From a checkpoint of a small transformer trained on Wikipedia: width 224, no biases in attention or MLP.
Each number is 500 + 50 x the weight over its row's rms, rounded and kept within 0 to 999. Layers, rows and columns count from 0. Numbers have three digits each. The size before them is the row's rms in percent of the matrix's.

# layer 6 MLP up, 896x224, rms 0.108, rows 673-797, columns 112-223
106:584546471515566554515506464523488489426506507523381426436437429464467508566511487552493556395425479556469464517459500491480473459541560507477538454486429459415481405459466543539511611454528493534421485554573605499487523519577542555565510525536539506481475542442480448451440482474526488555498479528390508543545455450440484430505452405535
090:437548545492484454546389460577521539435464555466430529475472494553527511455511596534519493488464452486491519479469557457487568567416470486423511559504515611429491450575549445474451538492500528565496510532464598518365472397532504503523463387532465512496507574542488518530509655447508477438620489503472517553504458559465498530534513533555
098:534452531530624408463510463523552517400466427578463455514610475565538625584488522428445460502489479579538501475519516473530545582488540504523524521475555579557470466510418554439477543545472506554491535565495550567532522542455522410493538537397512553443529508537474554536490445481516488502466498560568533549534432577602564489543524395578
102:538474533442552470476498531584560516536495538540433531454442452462539477519487519443482483447490461460537504446505488628500461481438520472535575423459500457518580399537554418374463495479509482605458545537520505446475435452426551526546531511466533582512578501481539520487519407565569569421475531522429555507567549655493545565595513481496
094:498507516498402507468480507490441444392559471465567518466510494424501450493394489466503510467487539506449624462427481467508516465432598433512432575492418474476520509540428498531461508394460434538503531518502446443442513583457477466501501524447472391587521526520507550413510512521555515541465468484477489476444493531460447561466480592570
098:447444514528610534502545424524455531486582453543566563445468435482453508529536487518424391507518412593500525505421513508504584463547486473477534568630583497500510505496524555449499547457483521534510531497449448506396502505545489521583492482496431445529439553424479586382480587462495431558485508524520494511490448563447482489476559457464
104:585443429414459460557549429541526536521517486559519510484425470468497474549493550498501479604367429581492536505476607505510532490463394482529571471416484460539524403503480485450517602518493430498493483490480510499482544458466417564546509423533554555452529573574565460519454414498574548538531485429458541535495515485476452495462561535436
099:527423422497567547489547434523452520533433484492550484560466467524576562519430482446538518520442531488448436571458492517447499506471467598592538543478530500468525548457459502451408511499520532558523523490541566494534495509495515554597519433397541538408528456576539470488519496507514568546525523529558523506463369508464445437504496416448
101:531516420480455466549528466497514476432473437439516443432585490499491480519503493516555450515548510522496417547403486514560414493561554489480477533493494526444559503484482615436526519447460494532521498421553490416546483548459519592624426440529565467434422475560460487481431555490550447465572388379504498442523488486516505498424454560513
096:556528420517533471500512473514493451507528603563507482549415558544513454501538416486458518502501394460454525503487514491505561492536547442615459536485481482442513500461499461449547527405457537454486534516468493505409550467464504544480508564626573367490460446529482488529510558503488461516484486410489393459618364484558493494412471489524
097:520411463495472549516576538560562523523463456548478535499490503440416441527567522453572531466482423425505496539471538516447570560585487470446508417454524493492552365584393507493579472441506547555529603475457530489558549489435524543487502590544450524491486557464480452432430503505616573445512496491471464512532471488397386536579446463437
091:431488509556522480488475503473456532541401501531501513470458502378523487547512574521589502525456521501421475494501419508471504456518474491533489474485501460534527444461506553557421615452548429466456448470500502490515467584499453512477526482538443480515435511566506506562504558519478440460516535526472582452458470422562499517555475435456
099:458496424526508483506507488415531571407495482441517491478466463489405537619553511446535482517493423554520549510470601557489509527461522519501546420484470472587428472476517524485500507472466504581455423463536431517470470514559573417473450513452529511557498432474376445493539507526472486411529509455538530612446422508549466444540551511521
100:477501446488510479485452616507521521488461474542517511595433623462512541490439441554499496431446547501528468496503493493540460416451493513487488473455479546485526506485486564542558585440583514571536544520499541502512446526598510471515434479490519604480505553452517477596532523548416396550479450538560471498508500418629510515424479481518
102:558477556507487496484472523436526397461486421474519494472472484495486511443533494488582544581416538566465420518502474444456463467507377522477483505584452570495481467478541465489478543444470442495494530455562457519479534459486475406518489463552584406532623360404466548450515440527591584487561599436444543611531473589521492510552355525573
099:581512467553504523509494447598495419552488560452487544471516503484489496488563492493472536564527499482521443541551528481577592490501505492519469461521474523538503484563526512585597463476507515454485503477599563443483515419419498477455434443472493541522557507512538481575531551486539525573593463500409492456573504510510440457521496514547
108:525454441453576557581462477623555453487485562502435577448524518464515424524537498514503533425477611467492549437521513441543501595519408467433528403496544489531511548535523492467505545542549444571604514445466442439369506467488485565459536427393543461519472460444479577563535522435558516497485538558508477520505581483534533487462450524540
094:474507461498515474458477515476519436524434521446494414543510571611479510560543476485387483617415492556473467601492506565443553619430451493487493464512472435647508548398513483414454457385524467552478456569529475563461511575448491544500505572463578537483521513405504479508478568450532522505490560556504532463515468492529469466422597577515
096:586516467528498461497429501485542495513494458490433601436621452541518494554484500557557501552487469480468499577474503497454499511501498495439489409485545421561602473505496532480536500458401548515490578461498485432498418534550576452464568518492553535508574502510413590500512503543544545479533363497491541560551545483496485490433497493556
093:552454558498562579534520458486436582505425558480517612465510514504539511535524517476459421530530519506514581497504487564475551535519491612554583518520537494437535489452471497451505524526526516458599479596620617410528483532438538487586580477509493436475491536415445547504570508398461440610534550408487509517501538504550448459479559571520
097:435475537550512539419397518484562433477471399436515592515442473506519475459411526474480528504484472495468618472484519526465444430429496546533499404540480401478496574458471535534564525486474566520482537553457499505515426471478512464474466584509470596475393500467536519508440512521453448516463505366598515552491361507504548509542577499522
098:509560498574512526502524584444578480543502514579533525561519522326417511563471539609442546498536551459476558478510540589502516490390536521536471483441552532569572508503551526445513394511503545546481551527480420446475512533466527493517553478499555542545499489445484566574524570395427398524487501541577518473498509549523498494610545438562
102:499568491461490449568514566478469492500510528530556532575450521440432473505558508503505515391450555476550527446464487494509498466516442511510618557542536524455564474496387566415449495572599481392523498582513446523397505500502475516443490564522447422590482494538444495479463463485462383555508448426506505496382423512464520504509512470535
096:548460418433514538517366523424507478495530470568450479451492447522558450530518471509483604576432482440503433413473376507493569487478508437538504507495465449481546477427412532436522576521587462428538441479588493534558478581439459510437486471429553489496581474408570452520561521510543529505523537476395605498525495441461431510525523445621
096:587463521434528465441563528551466437470608505528431513479501500497450599443445472476526532540561548515516565397527514451448474481544447556439591404452627420515456530390521489441490524411477533482461477553494573581552458555446452375424476556428493603507517455479573432514529509491489389583511526576559437480564418479484492526490493480542
099:452455530479499453490495502592508391424549455517575525500447432542494628577518490407432516459557437577520523472538494500511469518543477500544449463440522479522489547470523525508523489557401561483487526359390574526531450531487488581450489585468493567540403471530438434500447505581549514456517492440431473476473442480523458495477465568547
098:477538514479529510512513505428492509502469412455389370519514466453427510505448534471503551473476573510401460524396588495462526519473495543515582512438568501445493494446525483472529516445428540483426504473520479601496593464417544570534532543549530541517580518499598535505472535533533550489413476404451428445536458498541520520518473558500
095:499572540477577459606558548537457359467469523529450492434454519557422548434449519482423432453538440510526445485541453462450540519490463548544530526443505516551489502454495476515439478464576478490544594486498505517406566463540548565529421533537596514546549487533505455487539558453490447469478434447471436470440579484564534401461518460532
105:437550516524479470431538538488556460519546544535526536408418531594480528517510447491434532481450584587432482544492582499579468525432545448511537498461428553501426399480531504474462475513475615581493500497498532589484455406449514475518589514490482541502540360582492486516531479497516492488509409484488524549562465520472587464560539542571
110:452444572441521529424485436479461549494575473516451469476457521588505570500517532584477570479449512430529566492544414515525449499580451546500505535461439551502552526473410459467564415475452500456497450631354509489430459603510485446474557474509492502547417528502527429490474447541584510517484455580469468543507564516493531586527489377486
092:467483471539509483565495501477559507553493526436591559475494534531501450537484526561535487519547503447526490497513451453465579478546504507480445414546482489466447469603513544443484545439443471415532467535520470693511498491586552472486498444528497489455482534476458464494410486449510409448568514438411450481478396546461586536508432537541
099:494514527402535463416569462599535609426480481477540441530417475582453504511584448492520501397483539499433453423510463524558452448545424519474528559493498445477467546464584485391528501523545438459377463467477537496516425416552577508521462464508554614528446577579453467442523461527497462412498503458464557547501411486490452516441516528569
104:334498505581441521520557388416536520507477532483585472492386559537443525508634473391468578530487535461533413411465395518451542495465557505480524490459528534454548463530384582523586602483477490394532406575512480606503457516455501460550444482513580561545482551477543523522414467483552527525510587457426556468514482524449524501425548536522
090:479580416500517517564467432541579540470538515486460514518405517476493436553384493466400537465432494517478442479487457421558500478402494488549473404545557507572477497539526468497558572564512583541576477475547555485493493506566520525522426632495533433505612470340431488520544513508452509481517546423547546518461503512507498539471538541572
097:448538505533572540479533527510430493457423509468548521601534574478504494481514485496398455588510489499404382515453524451573487597556525571420536506489435515565431489459449556396548497533481488484474499505450502508464506503422491446482486415445449605525482522528520501617504538456457520450497505452421480515435476444476512436610558561451
097:510570531553546491463582459480609541440434550549509555460521538409543564508572482517548446457515465488484464533434533551559436480503480519501469481541558530436427498487535468538553495542506449504577552503577618433467596475539523457462511474522473461518504532442475582441483531542452479551521535573490512541519412517452540455480518427504
093:477541501536539411471529492512513554457392456441516563372387519481508503597573532441594496519446430487498464549531566530537535571537532511470561523545592544466537540492458473589526470413492473454528588470558425452449513486423490541496471401464490457566529579549500516582459575475534483542478572561554482511471519421505513474400499469497
094:554612464487548523549484415473533561451453545472484548458469478495528466522541547487509454575467587454486586539454478552500485572494504523451505401506524490507564484445563452550547477417508456476455562617523608492416434498521476584552462499506437562574588501451506440502553479497554524560518501440507429588495472536520569471483520506437
093:633547390464448517466523502460435444456516518487458395586493549573573488442486495480462407478502450540556564493615448459500559527404464552578490510568482426557494482461450453482529434422503459448517540458473516542494480515446509502552461469505550492486596511502454479501455464491512399517478444482523579535491478471494504505526565432554
097:553580533512491504559541536440533459459444433560464486439460463465526497507621460478593500403519628503473505535438550489508430536528414521485437530474490484493551554522436593504500513581450571529549551442501554595543434472530468466416514539480510444417464395542562458449470532553441476481434551448503467542503516486425484531573525456423
102:568494527522504547484445460483481410572476547484518558530451513495438541525510543415524524460551525423441455614445511508524472477451533533543512489484496494454554477556453428470496391414424497467488525384491465490482648657445575465464517499493549578468509575556464553488539584520506436543415516477491511537496441473504529608489417501461
094:435494450442533535460425462513485473478481519446485521532457507476438507545433506513490509448459616505444521469431500546502489452459544506492440442445498465472459472482527572552520430530486432531546564570485389565476585577619553510494504554450464620482500512464438520490499477453504500461519512584520586378494468472483598514478427424595
091:438561450495540471456463518558544547492558537517437486471506506439495585519466476496488588375458513538444545506526478461475530579422504472579502443434525629556488548432507475540531510428477571481541572524522405541542454495457549528601489522449527377443441438522461554591532526511516469523478549415542534561526352497549424407540416459485
098:506525524601529518477578500508424468496461495536565451574447468555548517494525555365410557457509443475521427605412470447512539500482538532438449426459397588512435398512494535525540458493608516547399475456421442492456426534499478408389476511487505524574549555353584532515472516540524438516437566530505375491588580519375523484476476497536
100:435576491463402479491579533572510456514570476538526436496539465596489586463560567425533550511474507522511479453480536511467504470503524393471483511502485611441465493489409509521562546485479460506556622601459471551468540568499423501509444462589479512517409586457536492541409512529565489495562387565519497481557524518396456524472464597492
097:471469434531529546427527450466556557446542541494624556555538424497562513507448532500508527569495405481481494480447486559489532490449547517455500392430487467433537536486503573479523485510490492596508523566507464461532508433605461479461495484451459430442479623480525435440569571498497527560485478473460515498543459454461499560498469489477
125:467425483621614567482552487484415421506461535480503456559445481453393531506548562477512471530535486521458506461456521464514537490564453574498498573505475481486429498434467559457549402509470485473476480597482487479443502560476440508472443439442476556533498645515520505546471450485490507523499514553559482550411539543471506464472523491477
102:579530645525518477420485531520430495491417586561449485449477517592540465427437525521451576553637528402429479535537568464498497445567516511480493485475519499574427582475534563456487506456494566440479470492516553501562511534445509420436449504489478529478559493563510451455476495530558486466577478571441459550527528516507538493549437537497
096:539639493580424510518510565514589471540526561496499460518497450525468430528518592530513505542550481421615545486400469581479503445450512534397524500535516498485506556502417497592487528478567537503544454560529434505493574567424512498521555545490445505481418516436443466448402515527547502489520419490523444532584471480451410557448415441494
098:553529491441499621499466444530447491469454588457552405454519457486502472489521500542533481452426540442505514415471507607444541543453513560461497451528471542439489436479514546507590496387443457415457539416502485426466401713556470511560541513574514466397503427504507469412505513446576447523460536488578479537503463511472507400439504554506
095:481494564484539473569523507397508504512515471506510558482528589552494435593479411401495426459467517475441510426514524497566536455602413452452556518573453531532489442452401462502510539532584486475513566502476546379463648360442426473497434520562479484536499561512501468485452471512502528456498479538464524474411462543524549485542583477502
107:527442548453473465526488482521550448489455548496511510517373498459434532471616524477488588493570614461456523495429520443453388483601474440534386508529547459440369513490527563543490571485543517528500542504426457545477476530500474495523464511546436504603604464534511574509428511457511512548491550560523501486498483527590432455492467435482
108:501440504488559492459562487536518461463448520517575472476478559499495454553618431447516441426510507522393422487478518567594449460487421535557499509456535491469604414459572569523538411470442494482471453465509474473443405495404490512482559588512469483432465476528425457491440599481579469458663528514495449541575557568534509453521531420555
096:443481428512471467402598570482351560511510493527476439474495443541460431440529431503489516562408527491512476587476530507574546543544570613517482475542474490526569472496552459474523513445484431480473398499465550514531539496401548407492535507417546447492476506564530484446499438387442517426523484478519506483429512491509485517547501521572
101:488475524472506551419479528543502485492554348569455413543564524451487504492439509397446481533481521525533483511535540430479613427579433543492530478435539425548514474505419546538545483480492464444486483456489385503453495465473484524479435553474606532427465518490516430509373419522459467441533534574514467468490514527441434523555579435468
105:570563409479447512521473392489514499508418508462593481465426443587473589531470504566501385533561528461565473458423496509504520490429538563559488515519535495504512565430426517478496515494403485513531457485578557549571433481408448498484432484503431509575394490597482545397548550541546441455366443537522557571501466493455512463541489487500
101:491509514437493487493573468566495523522522610530510461449494510489404525470433494446525610558530514587459509543480524510521523500465458524587448538377587582491497423495521482527517472429486518547455482504445549514498479429578470510401519484536490471651403526554538499459458457551549459548405568471569507442444559513485453501432478523469
089:576531565573551562621491541489464484499486498571510500468537519585436529420574495495532467640493487390484604493441607513545443433526503549514501583448593472494482466595635440545498447495470425464512564481517508441478515528526481536481469491499455397492551638542502558531528478604381502466549520487474445520565499541643492455438533486451
104:562497478557455449493507467577578594482544510519462476429627450487513595513549517500436506495529489534492460486461426398489524461499433476435538435433514459483472502416451556494503477532448426535537526460594533523410371490467381486506498533499524451600497455415484529483515392424460526461501584458438558492559566538547527408489506519532
096:581525510467577460458560574481473469480494538571582580544511501525596518611601477509477480488453484420502508600406465483502542508446530434517461496411489525535454477547452508496494574519470638451490549391524463470585503517453476527502554497515563466457541514482453474460462448415556369550558487540539465583512433545478461467407492561409
092:476517556531551488480438488524472454547441521511465473508466458502530479506478515523573501517454490417570519502563470445474388491424452447550423450472596619492530518480589554492479438485512504479465502534557431453556578536486568551615534509481575536570528490390497455525593543483372386382499388462502467455520507543499568483449608513479
099:557520491556602499379525548565513486383490457487516472457550584551442590514444507576414580494397495511459416521472530565534500452456498524493496503535418460516590483473506496544549494546471505437535536468476416548551477574471548413498481494518529480463634477531531487438554489482495484527503566533430535441574488505506558481523530468510
092:507500528449517528566495569450457490477453491527527500537640465449493560394487537538500564357505502557483486545432404411419425473554521509522479470407484519560494553562560499488528509453415508533497567439396523466454581468470532519524532445526504510461572458537501556371586503380536509464461554431481479486499444418519512497532484595426
092:487520528480422566491569526520508503590530476512461407494535581540421441437502508498516534436480579526495463555486423431594500500492433443445451561558520425493479614461513523371493583482525473488476462448521516484488516550467498476521411428536477420470486494446474487451430446436571493564480440504579491512530586496432431514638436509456
091:601510514480484519557559504488490548556572567535529549343540460437548468558602466459472483562482483487483507470468491542533505500412589546522505460593443453470503435509440455517520419472544528477530449505521553491480438419541498550552558454448485567512560511551593490532593477545497492425533477493405481524484441497350448446524449450477
104:547515414557549547379400577391512431510537496528531443488502527522511497517460512415544480428445489557461434521442446458545485477542420414491560518511476619467531511443487519527603456492438481559501518453607421474442448584535448550574378515474451461535509449541465469450505512512607461417482460482580562572435529549440506452481425513458
099:535457486472483527506508471471503455507514545550479438507485510505494551493472473397461539515478511458491530456466491455476508520504522480480447611442371504440475458452441505551511549558528522494510582564596403525448508568516552550533497526530468610528588494478447480465521435514552409417501519539481388518482558522464531422506407359534
103:529437475518564436448555465518526527427405521612516516400532461459492467503537465454513486570565489463438476515471405535486612533455540525504508498525541538499457473407481540559466554505525437448633492484515519497491471566500487508498485512490473464451559566425501479476579385504484530469566479514513530482556467493481482522489467461445
099:483435475483514558422571510519435564458510503498361475565499522586489483487446517567481525436466632445439559506511474567504485527488542576483489537524527555499499512461496547452489521505447472502633518536488513600555587403600554505383410458563499528429435454540544561461531471478534441506474423433542420494473492483478478489547482467450
102:482466443378427431515451505521555449504486431585452455502561517453487488466502507444524580496466447531614508515491559485517628476512567527532537439481517503494427482555476473480467540448524568530490537445514532506496447389547445434492503481512515577457522472498588447467507493491548524551591450440442553564500517507460496465463515455425
102:401413461511520440485461515466462550532490536492466517481494477479456559569435550464433557534485549441429458508510428505544545507480402480520468545497485569485496450462448454488508541516527504578570589538507568557487395492487500453413416445527520483525463472550532447443480586481547501505536539554546514617493448475401548503480540560477
095:573541431436547516507477528500495521437480451551443498506504450526451466388499408471557507504509410412568492416483448609418455426470520480469524483502531493541512483505410477540543474576511603485528533535587573550403510459445512479464471449545479534514521579562501359563494466524547476497490505511467584455490450486406512568457477441481
099:471473467432568406542448501553455467511475575521506502467489572403444528479457496503500485546456563503486522549495497456563447389510411487540503492455520421459558429454400464503495458446462616393467380429411581444489479457506492535433517483420480456474577511551549426424575501619472430563445540459482531548469555502502558531436525417567
093:480569541470442596481478519547500519521568474578467466527524507484484558408641547482565551486450523472419521507495421484476554382474448525478477520505469476455525489529463480508485537433559406546539530509509450504542542527442594462466606542488528564490493466553504617553530464529556625487526492489478504522556450569529474460464436331553
110:508505496481472486539511501552510480478543497445477592446456604530479495487530498407608576520507432456518435495434480400435426438564528492508541478491531531480554484537473506615488399458400513560555492427436527529477481455436553501511468502486528551561605459444491512435610391501501516561547515479463597497504509478456524420536447532458
100:596503430482431486538482513523474491503549568491580370481485580466358454458450503480480501437489496444544561542419545540511574498537436538508396428459596539598479401426520494464391453564447478505550467477537507483553517547530524557528481385600522553484500499417546446526456502497514452500591450490443533477551418530562448499501512560504
090:599541490537491527588440480460469554548438593517494537519509521444440511560500506536553485485463577515472473542507495527552505511567486523505461470503590481434511524543447501547465540428539562465583444475538513483400484590473478517463573455602409520480429482453484452538504461463517466477596538411555540613449517480580470484477394409555
105:487471415451556500585449529470496573507401463498541508460423476511450434485519503550560547472436502481475491478554555494542526477558413485435439472473496494605483424430486460444495561445511498407537434504500468551522405592574550530522443509529483464463504629494516487475465583503525552495511480487610480498517493467494510482524508472500
092:514567560616529559509459453503512430429477503543476515526417597475577549607558550550493467524564449496530496416539532481486410402479387549468535541489473507350469579455438497458572444509462459532469548547544571508555480478550513532484498510437506534489369559490565483523563400457506537514531451542408522437512589550420539502502557485388
087:500555544505547420501391433443537456526490429611452498530502480497539500451511525588588560586422548470539457500485457532544537534577539436558427526554447504585492587568487521534501412437495540516420502506413523522553487441527591525436553539408566458485576509471519455520519487476483446454491523546469509559467589492467386500565551551563
100:404502497501431539442461521504549618478454449580513630535496538450510463373460521525428589439453511441516523503443547573516536491509456560540562537460536507507501533412493471564417501511516516438517516536490455553459569467559538446475466620518522547562554472534562512490345476452533459469519533540469527423517566508551473486515529446517
100:572564537430508576416579502549459532498571474508373544444485504530368545462467485462534492418537528438460566555523504503531493443490435473498431518502579548388553539464470477574562493521466535468570495535485520457517524456509406563444552569561388470526566541546507561525481516544557479551575509495543544508505478408437487455670425415558
106:477481461445426500425385581442536567525600494510525453467508514458500523571462562441418499537507518509464492511418472407430490529603495556490560485600578539550445614460531583474497577520500465443515510409469481514473527469409540458483517530520534551500484441517483522489428489548606575418524484547486453516524496523440417431555471518638
097:479538498449469552495538480482534491514551447539476484516587505528464435417465529517500484529514513485509551432614563420491473454455512539580567481517533515526477525534534419538353481471569556523452534580519515510472471524501478428485612533514520529468481469468474474507511477442381612578530464510439593450479488496367420452503558545532
092:511551459415470557501432460478472596485506567479524543474554538554511544486415465513594527476548485508472474519486543473566520499501613566412535412491522499512600525447490607454532431605452574564489427514553516466491461421476533513554555514556568389427510527413525477465457514413506462415489450494443503532534497494420450484539414555597
098:551517524493548558481522515536463509480503493499490493424411521553514548479439522614528553503518504487449498449508543487423556471541562495439419492472468555524494540375434505405415517550538477585568565501457537479430442573486533506489598372494478508479492476520466451492650538525586575524502488510440514573494578515444499466563474374553
096:538511535460433576511510512546495452494467551483522530509496515523529539443494459522488380601528562559469488574455500525529478564471432526629501499454512449507570504504541481469515454627530540489463460453515442575540441502553596411484460532568431465465554478497472592480514482523542441458543532569540510475535508489544597494536442523486
112:502510417541500489471395465438462413430537440554453511522532456517487462416571459462604485592531533516355501448572330468496445450480632543551524490535464484558416505521374456470447441493471490510472509628456427561513518512510450470505468495426506492546518398524516559519486436549556433467599458491564542572481507464489449517545525532539
093:596550568519604521528446499561482464465381438610490451524438517422501462486492541462517486570529466447467507462521355605460503533485542463551385500472575482624560550486564434544600552496534487506483472496446485591515537567488507516361450500541463449450455548517516570553508563446469573512456403514531555526521560460621473537417501504552
089:545503445473566541375506512533408429485498563506509571472556442470479434503473528568565511530506504483500548488460509489503527490450434514638429439546614467519502547554409463542487507457449529506504428483442502513607495475528565461445392527472432433467494404465449452463585506571498429522530430442537555482483488517437479459438502517567
100:453548481516562525500614537496487501410421541470535406398473406485457579551571446507566447521429557496484476483446469528521425362498480459514375518445523493513509433523463508562517537456425503499442495541542553574486462501334608429516550468514420487524515469536470551559405529506504448359515498488562450478511473480494487463494551461504
100:543417480524438490503510486530493516500492461463548541443509473496522411516452511523621588469478457418483428502561502525602613506483511520547469521518574495520511473581415477473532556499539535549492474474545494604486516445504577451553446559556435588567545510469531553420447551475511433454419415453484559445494459499547515577483484593440
100:504432451518516495441491518579522365530508487495500539483486483454495400464519552558567473514497537521570550500543468504523391531523507500571437570442450495601441477509518535433469480439516580527498465514444426509613556523555458403437575373483512511471447542561474457540538543510640487435512469417477466391572406476447460493539481592431
111:566469409498533515466466555461511497540490442496470550556574524554483485415453431526495472416592484427537487592510514486498464468439511470448537529535488527520524500507588578533436511452420393545566589559543542523440501523490535430572462515533454533434493502509512464484528569531522477442460428553463592519545499511532512543404547520530
096:501510550526475470412479507515433461496549508533498526506641399529470488561538558483507539447472459545521514566510514440499421483526529582446581488529538485624453455566597523526502389487542469424515477432518581504487459483543519421523483449514477500603512496489587405435441469582587560567558555461522459460498610490457499505474518546465
101:520486548524528411481409443445482353513497470476473460450516450466386521439503528535522482511557482423508463488435504508458460551512409529545572521570467524511518545478525589531412442611483526544504547474516404594515483508403519458521464494508478535480457478449439491531382567486485499448503535409556469480498492481406444447492594543473
094:467564447498522520481533538419482495449415482546551478524441542499436530511557524568564526555488478409527519516559564466497427549505501475512479570543474598456522531537474510421537556626515512512428659495557487549500478449547508557433463434449445475391431558498508471593515541489482480554482533504422546507416464526465542467539523390471
099:507411440544479446507517520575436509432364508504479439470479437453439463551421431496492446455514528572457556484577569424535611473516466547509509445569489460512368568482452486531491541485502555564573519524529495540425495505473505544508513512486560454394459482369506563503504514538513480578504493455513476482509485541506409445483520520482
115:514398553452550452523415515435478482415511526516472502524501497437483403556513457501466553521470491514423451494463461430433494514453510542499489581684501499507603473480461424476609524487416496475546499466465513588451484546439489527590515431542515458504515490539455615480545441415585477475558544488486521523402494524552519586477455500496
102:487501509436494527536432493436494410526409437443509595426489520510462443500417462532533429523508522503524401422444583569518532479553520544489624455570610508483534561463378575549574454543528486527433589496513431512495479514421530526467511468538456539580497472507532540482632480485517539490579528558609504547446517503357520416479438489522
102:559489513573437505486466544584464417483453445596492442521559604549475417553422449467497454499447559481494521578524422502516570472551499526470521512555553552567480526584494514546387544413538513492495515518548588510481420476525545425524543490599408495520422516563535439470490413549439481564532536507528534545526505420542442458419570622588
103:499489485525493612520565429473521459425501562563476510545485438557550503453442468503476483473546455463575427545504499535433483445489427386526515510433506511491529481471484540389571555443509545501510465469532468572397531533479498488485396446490549541428503576589423521514461524471560461428489486519455539516544486400507478530459466556558
107:542506425465445476470527496456487491498431540548467482500465504501501444539478518508557469524459459469452468541491572557576489543459488482480469509492486511405479505454563523542526416550456504510467499520587531623473520610533499481544546506418488476513406505382410520531474473552591416535575532512450495498583489545505523522403511503505
102:537476647438473465492523493409529503461532463555592428450458504377539465550429547406538544489566452508528493508470563484490522523568488454488542495438481480397341386471569473529484541518566473395461452510484527527518502520560528523441518490510492449510524544516450457464485463540575452470425471550446447518538565487439448376500482517525
098:519435459462439473619500514458468521435498490472388549413457525485514536470421541529538532537469495514536527483525424451511488498500523453496485517493512569534440463504514449422553489428533525530518485513484485433427605412482519489480423423442485479487492583486522524460526571472474487608522569430483604484437400498512591506464430495473
095:533503469568452583424444542437452496481492574488590460567480612401544569544485394580499510579546461520487515458521541531532593517489587502384483477467500525525508435530435518497523453522495456466514541549465461461489509525524517379502488489443505517512446532563434466441531467475571502468447523525511563500547479327504485504472502507447
108:450540415593512526391467462613474574529444553553461510544475559559466507536505520483369483423394389455497406501445499502530605514435519469563578530462435487511503477481556412471464482454465473564588482553424548577432514511499462485584513541481427599550431514490371502502554533496558392466535441553432509455351480490497465441505429436541
095:553475517440422482450457432520456529468531438582447529469482608509462592488526509583457540532514527533430476605489551505516475520534460544504457568430448492619473479487484480507511549549510436557560573448464566543422514588528522447463611453482524449467496442554498460572527556419609474420461545595551477544544523446552472489401509461482
095:442554502522500541558481456495464419490526438479464548534525550537582489561451505491514546494480424475550519486446494483515485448491449411388485499478482529511481556418532537453549555541548407450511396547508469535456539442492489489462481586423457518539563602498464531471467403506565518507384549531451438493497513425422549548581548649617
096:448551495515482463505469552496503493476487481499505548535537440556490498474461532413454500577468459428490586572539466405525534508525513557434523468498506455462568468538503545466425612612433484468481420593521469493494408510492390551568464483475529477484528529521550474481565514452516585470458500436403557507462493441406554542479577526455
099:522443561409464442490487449468551395485403551532453472518458407381513488590498586458448461527470501596465488406569558513557439454402391512520475487509489456476385515521500553539477527486544480458523571484603435494541499491526493442454511439516565589482564517481509420576515537487515488513515491485514538453561447520477540505525492481458
093:432424503511533546481458545547553456442521575547426421504518535399480524585505526491490495508531538523459535481550491497476462474503528541560461487477599520593476457556512461419509515529519516530404487489426476549523580532476551535504469571384459538398432499449515553533454348537487448573430606470546431589358438552402486424529567511500
089:539432566513531535477493464583561489470570564493395487506468561499530490467527501546505472613533500472515563475502440575451475427490418510463473454549485488449456505491567493540501507493525498478466485506496439494445513538483500497532547591523497461537539472514453575443440579521510445464413562444532426457462532436522422485515467486597
099:492489455499541460460485460528383460506415486477609490532550509506409500589481582451514397468458553508417471510553525517487532533557533482494599467482522497485507519532428582418590491477548478487514443436452484518561452481523404560490508556528510509447450479516535443468539435523529521563545532534492502511474549493519524561494545525502
105:487469448571353526589539453506443508382541524467498515514472512486448563582522542392442449557368484497464545532448508487516505476492492522512514534491538511421518517437463459473477506516485498508510558410464491531494538569453522395538556448507496406545621462556432414498599539513489510518400459528540515496472515545538467523505576598507
110:541516538561463559504405427491591524532462501469568537529483511386530487548532441551470472482544476538579454467422472580480572522565439611525478452506499567455456541570402441485541570519495512448444615519454487490432510512460426456570533462539565498568455481437509524498493526474458455460447471518482467470453436545553495479479459589592
105:450454490403617523479483467485461552525486529464446508514494405530459507540597476483528593521546551537564437487539489539462489471388510592466529437436414509593502501549413566537535540493471365466477548483509580543466555457513496403449528555410457464554521516480445466557478583383466456456483483575526542534592501511519470504530446496493
093:496460459601512532516487512485471532532488432484488510539425499508460559564513545461546422536441515470468531553470438435578507515516466490550476495614517579513438435571472430484509425507400480492526502474537507574557502531509439481491459474407483495578463591472604525478524532425445510602474417493553448542364536497526473505394503546494
099:536560535438431456569415525462528551514450572428442510601482561515503481479485542526559599484420493465485516502503495454466515498443557474469509436410559486550490464644438503507434428416461413480459494518464491365448497505587502595511494488590556490532483634467537511434480601425471521441531442468439533550485521518550484464528553586529
115:452522513391477505523525507558567513527492523560468473467446512510512473512498449510481447586415463447506537441543488514589608553430455536555468467604400566519503505504377469424516585553534490547426468514472575529607469494444365488523476552407498387455534482440518463459458476510423496531435495520496423481461531424473510553573601484548
093:416431558605507492483504451499461498484545545507417453515493468463461510461556388517572516475587454537452509560483526511423438389482456552502485440463517489485495484502472555495441558491461432483478420529495518540455480440518536524535493524438512537481386499469607536493609558568413564516505540457452493454534440497476467562614456481647
095:443574499453417566442489577476419510498491434516418427559559562460575526495519484467440477457538586419477526576537465427538565460505511528465473546514421536510495462438410460458540549438452503545401576494457584496526422561482548461495553458464472568487623492415485595557522472574529485427645490424513442461560460548419426529437535477425
094:562464485602471568580502429429468483421475516573511556421489492399479548524402435476484428435519445573568523533431499427548565485590453499495480532547444501532462524520449439457558499568492586544613546487545587537490539456481507497456488437617486551485522536509423454444429549416500475489422490533541541582470467505442473432463458483522
113:500478389492532508535421463403539469446491498526593511444522526482573524367531557537492526573530611436525462420430410444446465500492585447432589540486532462418508506465568483540556486441466518393579489457440508428413485486504513456501461511461534401491578562441464526488530448543622535406529492563482515559525472493481596508466499620508
094:628597429529568537603504460519457529493511451575496553537489574540510505545530490604574574444414512560484506516659483570506481520435583566596523455514474551448562490500445446456497478440542547481470492462479517523437581549517451461566495431487510564486451448466477533557471476438526541473469517497530536491576502583583470553558458484399